Part of a small language model's weights.
Size: 20 layers, width 192, 6 heads of 32, MLP 512 SwiGLU, vocabulary 2878, 9.99M parameters.
Architecture: RMSNorm before each block, rotary positions, no biases in attention or MLP, untied embeddings.
Training: a variant of SOAP for these matrices, 213M tokens.
Each number is 128 + 24 x the weight over its row's rms, rounded and kept within 0 to 255. Layers, rows and columns count from 0. The size above them is the row's rms in percent of the matrix's.

# layer 12 attention value, 192x192, rms 0.0797, rows 118-127, columns 96-143
size [130 101 115 104  99  97 113 112 107 105]
[[115 157 113 117 149 179 145 150 115 161 114 181 142 146 144 127 103 134 149 140 151 133 134 125 130 131 121 120 103 154 144 138 114 184 126 127 107 150  84 134 125 142 135  93 156 184 109 135]
 [126 101 124 163 120 108 143 126 110 160 135 169 146 178 135 125 158 117 105 165 156 111 133 164 134 129 159 150  95 132  95 124 161 142 163 115 124 135 120 155 135 135 129 141 152 141 118 120]
 [154 141 112 122 124 162 120 145 116 113 164 117 135 116 143 106 174 150 188 100 142  98 118 116 102 147 144 140 127 105 172 124 121  97  67 139 145  94  85 125  92  85 146 122 138 156 148 133]
 [142  98 106 124 103 101 116 160 138 124 141 135 120 141  97 102  76 155  94 118 126 101 137 122  79 143  57 100 134  83 118 110 158 127 160 151 109 103 128 146 119 149 164 115 129 106 123 107]
 [119 109 142 134 172 142 124 123 131 118 171 142 155 166  97 106 113 113 146 122 161 154 121 133 139 113 180 114 120 140 143 152 134  99 140 102 112 151 118 108 102  85 117 145 188 143 115  86]
 [153 120 105 107 103 138 128 145 169 151 106 131 113 131 126 139 141 138 105  96 177 152 156 118 126 120 142 146 102 148 136 133 103 131 121 167 140 177 125 146 131 104 154 142 102 123 144 123]
 [136 144 124 133 130 135 134 153 132 132 107 132 103 110  89 144 110  97 135  86 125 156 132 152 154 129 148  93  87 132  95  75 111 146 128 117 155 119  80 137 149 123 117 109 153 153 127 152]
 [ 85  98 110 127 130 138 159 134 137 152 157 122 130 155 136 163 101 136 148 137 149 112 100 118 134 121 111 113 124 161 140 129 136 172 132 138 127 135 138 131 140 132 162 150 129 136 111 178]
 [122 142 133 101 162 100  93 141 137 121 120 162  80 136 155 125 163 109 157 161  96  91 141 130  88 123 149 120 133 103 123 156 110 101 148 115 128 102 129 123 125 124  88 116 183 136  88 120]
 [150 119 109 138 101 112  86 105 134 160 124 123 139 117 117 143 125 126 129 103 127 118 130 190 138 146 160 144 127 131 110 119 143 129 124 162 140 107 118 134 129 110 135 113 166 148 183 103]]
# layer 12 attention output (transposed), 192x192, rms 0.149, rows 118-127, columns 96-143
size [110  97 103 101  98 101 105 100  98  97]
[[136 129 164  92 122 136  91 139 148 117  96 123 121 121 143 172 101 131 112 156 127 142 174 105 196 122 129 105 132 105 151 122  90 141 128 126 173 145  98 159 122 120 162  88 151 137  92 119]
 [139 111 108 181 134 113 141 127 116 139 143  90 135 145 149 119  90 126 102 120 148 159 137 136 123  97 160 142 142 129 108 112  88 162 116 150 154 129 136 127 147 112 100  94  91 180  74  44]
 [166 155 137 127 110 169 165  96 139  78  92  96 119 133 137 104 131 116 118  97 162 156 162 100 146 133 100 150 101 145 111 122 156 164 132 139 115  88 148 128 109 129 160 133 166  86 110 130]
 [111 103 110 125 154 123 145 162 155 111 140 126 120  68 166 106 100 105 160 110 142 128 155 137 124 144  91 132 156 153 152 121 120 126 105 161 137 111 129 143 152  83 135 162 146 104 116 176]
 [148  95 111 165 107 103 193 131  51 111 143 143 122 124  71 110 112 146 127 102 138 136 111 157 151 177 119 156 124  96 138 133 130  91 139 101 138 114 127 129 168 116 141 102 153 113 143 105]
 [109 122  86 118 121 118 150 130 107  99 144 175 109 114 124 115 105 164 108 128 126 139 166 136 126 132 116 100 139 126 116 164 108 125 112  82 152 125 147 126 136 115 116 128 152 122 156 157]
 [ 81 117  96 157 153 122 158 107 159 156  92 106 165 109 100 106  99 142 109 160 135 121 105 142 137 110 114 136 140 150 152 119 113 171 153 135 148 115 151 150 102 119 177  99  99 117 123 127]
 [118 156 116 146 168 103  84  99 138 115 125 143 134 140 147 162 108  92 163 151 157 109 134 128 121 157 121 113 179 135 138 141 132 101 126 112 123 151 106 154 145 135  99 110 121 104  94 126]
 [143 142 182  92 116 105 107 106 112 121 117 144 125 140 198 138 139 146 145 159 124 146 114 128 121 136 140 148 155 145 111 142 134 126 103 134 118 128 183 108 152  97 161 145 148 152 174 141]
 [ 99 142 120 124 110 105 148 147 126  91  87 142 170  84 140 130  84 184 119 111 171 131 163 146 181 103 162  93 136 106  62 144 136 177 110 105 145 126 141 132 110 109 125 107 141 143  85 150]]
# layer 12 attention query, 192x192, rms 0.0691, rows 128-149, columns 96-143
size [ 92  74  88  80  99 106 109 113 104 106 106 116 119 111 104 112  87  88  94 105  98  80]
[[135 113 159 169 118 155 147 111 147  65 116 153 189 118 153  95 141 122 117 126 149 140 112 135 129 133 133  96  73 134 140 111 103 133 140 116 183 126 128 115 123 103 118 183 151 110 131 158]
 [149 149 133 105 127 109  84 170 154 153 139 110 104 119 104 141 154 155 180 162 157 121 153 108 121 141 111 183 133 118  96 126 103  85 133 142 158 113 100 122 141 102 150 150 142 145 109 147]
 [118 113 129 113 117  93 122  81 150 155 156  99 110 144  89  78 133 122 123 129 115 125 132 177 139 153 181 141 137  97 141 112 150 113 126 157 116 127  90 127 146 132 116 125 157 115 124 126]
 [146 134 101 162 120 135 112  90  88 127  76 154 100 133 122 120 124  85 148 111 131 103 150 120 137 155 154 109 133 127 119 112 152 114 115 101 147 125 142 113 127 163 152 120 123 120 117 127]
 [104 116 138  99 137 115 147 129 114 180 111 117 129 101 184 160 110 104 145 149 104 130 170 128 117 151 157 116 118 162 110 123 141 136 100 127 121 166 118 136 162 115 121 150 173 143 116 108]
 [123  94 124 149 127 103 134 127 114 124 101 167 158 143 131 137  70 133 124  85 128  87 130 149  88 137 112 127 119 130 149 135 124 137 121  71 146 128 133 135 128 145 105 133 143 104 101 155]
 [148 153 183 117 127  95 157 161  76 116 124 118 121 117 158 131 130 145 115 122 137 156 131 113 135 142 114 124 142 113 155 136 107 101 146 139 125 120 165 126 150 139 117 106 111 147 152 135]
 [145 154 109 147 107 125 138 116 111 158 134 125 175 130 104 121 137 119  99 109 147  84 111 168 126 138 101 120 131 101 167 113 131 154 131  86 119 111 152 157 103 103 112 133 100 135 109 155]
 [185 135 125 139 102 104 100 147 157  98 138 140 155 187 156 135 119 166 102 132  89 148 163 117  71 107 128 140 105  88 153 133 102 113 112 159  95 148 116 127 103  98 132 136 139 131 122 131]
 [149 165 110 111  96 135 153 113 138 117 115 123 155 181 160 129 108 144  90 159 143 143 168 145 141 155 154 101 141 159 111 153  96 101 121 116 117 108 118 122 116 175 122  65 121 153 172 112]
 [156 117 166 100 134 119 139 141 153 104 103 115 144 125 108 103 132 115 152 122  95 168 151 140 124 138 137 149 175 125 113 119 167 109 166 137 157 136  94 102 140  94 130 115 140 114 122 120]
 [102 133 185 104 112  99 103 101 151 122 179 133 123 136  88 134 128 130 120  76  94  98 123 148 120 138 120 147 124  96 154 170 116 130  95 103 144 122  75 131 110  88 143 133 134 115 120 183]
 [158 125 131 119 143 147 133 135  47 154 112 114 140 128 137 122 115 124 115 126 120 121 128 100 150 155 130 128 120 144 147 159 136 140  69 163 125 136 158 109 154 163 156 160 137 116  90 137]
 [145 109 141 119 153 148 118  94 118 129 118 129 154  70  90 150 146 123 114 167 158 132 142  94 126 139 110 121 101 150 106 106 126 113 136 121 128  88 144 132  85 131 145 133 113 132 147 126]
 [ 83 134 110 110 128  97 131 136  72 167 146 129 160 189 125  69 143 156 147 120 148 110 122 115 150 102 131 163 106 102 144 124 124 129 120 110 159  94 132 156 120 133 122 147 143  68 153 104]
 [140  94 128 146 154 142 128 110  95 111 143 158 138 107  90  62  82 136 155  92 150 127 122 157 105 110 104 116 110 129 118 129 161 140 150 134 114 134 151  95 109  99 157 165 167 116 135 109]
 [167 119 131 189 170 159  75 157 140  74 129  99 132 121 135 155 109 151 169 118 149 142 107  95 141 148  88 147 163 118 105 124 138 156 102  89 139 147 133 102 125 117 111 161 135 131 151 124]
 [116 142 118 182 154 114  99 140 141 156 162 162 121 168 145 137 143 164 142 146 120 159 166 124 130 129  94 170 116 142 134 130 151 152 145 140 112 132 116 112 136 113 117 147 101 137 143 103]
 [114 132 122 113 108 161 128 130 130 135  95 115 151 135 116 121 180 144 118 102 147 142 128 106 123 155 155 108  78 143 142  89  72 113 132 125 125 140 108 106  94 168 120 207 147 110 153 142]
 [115 122 148 136  95 107 125 112  80 104 125 132 128 117  94 118 125 140 144  94 143 168 101 121 143 126 118  97 131 137 149 143  98  85 124 136 151 152 160 125 142 136 153 118 144 109  86 159]
 [168 130  93 107 136 145  80 153  95 155 130 139 108 154 110 172 116 102 133 132 141  86 152 156  99 194  73 174 120  96 109  99 158 141 127 148 153 105 116 108 107 133 133 142 104 137 133 141]
 [142 105 118  72 105 119 109  96 105 133 140  90 151 109 110 138 133 132 111 136 141 152 136 148 160 121 129 138 142 134 123  67  92 167 120 134 126 113 121 155 125 120 119 140 167 109  48 152]]
# layer 12 attention key, 192x192, rms 0.0736, rows 128-149, columns 96-143
size [ 82  84  78  86  92  91 109 109 113 123 111 118 123 109 113 110  84  86  88  91 107  86]
[[122 164 132 127 128  75 146 120 163 112 129 158 156 188  99 115 170 180 142 122 110  97 151 114 165 117 116 123 106 146 116 154 142 160 105 117 104 127 122 147 106 186  99 141 172 114 131 157]
 [128 127 152 114 132 102 168 151 107  68 119 135 114 102  98 130 136 101 113  80 176 111 107 110 123 107 142 139 122 112 131 138 107 116  98  92 118 156 117 106  91 105 104 145 103 104 132 162]
 [128 165 116 156 133 103 124 158  98 131 133 127 115 122 153 134 141 163 143 117 152  57 130  79 116 121  61 104 114 166 167 118 144  93 119  94 110 115 112 172 133 124 128 138 138 153  95 139]
 [112 148 138 125  92  64 132 122 138 136 134 124 160 138 130 123 145 158 145 114 140 157 140 180 167  91 119 139 113 129 161 123 137 161 105 108 126 170 106 149 124 128 123 120 120 128 112 124]
 [120 113 134 115 116 129 126 114 102 157 131 109 192 129  88 170 125 142 163 149 152  98  94 124 180 108 109 113 101 137  91 128 143 153 166 163 116 103 113 112  95 127 156 125 144 177 150 118]
 [ 86 150 139 134 145 135 112 117 171 131 105 149 139 116 132 130 124 139 139 148 136 146 129 190 146 112 141  92 125  93 117 148 132 107 145 132 131 151  97 159 128 130 139 128  78 141 143 109]
 [139 116 137 148 147 137 132 150 168 135 120  67 104 126 127  92 124 122 127 119 130 130 152 142 106 181 140 112 155 147  58  87 122 128 124 107  96  81 151  84 112 134 155 107 165 128 116 111]
 [106 110 174 126 123 117 147 108 165  68  90  86 158 141 167 135 101 147 113 131 117 124 140 136 157 144 148 115 160 133 142 129 112 153 156 145 137 133 114 114 119 111 173 143 117 130  95 147]
 [ 99 129 145 154 132 135 143 107 185 101  98  97 120 120 120 106 150 110 116 139 101 139 184 116 118 135 158 112 112  77 157 149  82 134 129 167 135 151 118 134  96 114 134 118  57 132 130 159]
 [104 130 128 120 108 107 124  87 159 120 136  86 162 115 116 116 133 131 130 115  78  88 109 159 155 108 117 110 112 129 128 123 140 153 162 107 168 111 123 125  95 150 110 164 124 118 113 148]
 [142 126 139 127 121 118 148 134 149  62 115 132  86 112 122  96 116 105 135 117  67  88 157  88 127 146 147 121 133 132 199 153 141 117 155 125 155 127  93 132 157 113  76 151 113 150 119 122]
 [144 116 115 143 152 137 107 133 177 137 204 138 115 132 123  83 134 152 137 147 139 115 103 146 118 114  84 106 107 106 171 137 130 124 122  94 124 147  95 168 121 121 114 116 128  96 166  89]
 [157 124 139 131 134  76 136 110 107 132 153 127  85 121 133 129 140 122  98 131  82 162 131 132 142  77 153 115  99 134 126 108 148 166 103 198 156 153 161 124 113 123 180 130 117 138 110 141]
 [129 106 150  63 145 165 110 116 137 151 111 149 169 177 165 133  93 123 105 140 128 130 126 110 110 125 127 173 119 170 103  98 126 148 123 124 120 141 110 127 118 142 147  93 125 164  82 135]
 [168 121 110 112 125 139  87 151 110 114 118 159 114 155  95 110 131 145 151 154 106  84 129 152  96 134 125 118 127  72 142  71 123 130 154 114 172 152 140  93 135  86 116 125 110  89 139 158]
 [129 150 150 116 152  96 155 138  85 151  99 159 101 149 143 132 135 124 178 129 130 133 104 154 145 149  96 108 144 121 158 146  88 151 147  96 182 112 133 142 136 131 152 196 114 152 140  96]
 [124 131 112 130  81  74 152 156 177  91 138 129 119 109  92 146 139 117 109  96 123 130 169 124 120 145 130 113 133  87 150  96 137 121 114 140 163 103 115 110 126 104 106  77 173 135  93 168]
 [119 117  86 170 163 170  86 136 115 207 109 123 109 109 139 125  92 112 106 146 115 139 138 100 144 109 113 123 125 157  92 140 115 146 185 164 150 149 139 117 129 129 146  93 117 129 163 114]
 [167 117 145 113 138  88 121  92 195 128 115 163 153 122  61 107 137 116 157 123  87  98 138 137 104 123 104 131 116 146 180 128 120 120  93 191 133 123 119 142 139  93  43 136 152 150 110 153]
 [138  93 109 119 144 135  99 108 160  82 128 145 140 110 102 126 137 103 180 102 145 127  85 183 134 141 127 118 130  75 152 117 130 126 118  82 152 139 107  99 125 104 101 105 155  96 135 137]
 [148  99 131  93 147 144 121 120 138 153 118 153 131 108 149 149 104 106 117 107 133 133 122  79 124  89  79 109 149 178 123 112 152 119 158 114 122 141 102 151 146 117 121 133 180 172 114 125]
 [123 139 150 157 117 106 121 155  96 179 152 148  70 131 105 177 124 140 146 166 143  97 110 138 120 172 117 139 131 104 123 123 138 115 143  92 125  98 122 142 158  95 111 121 109 120 111  71]]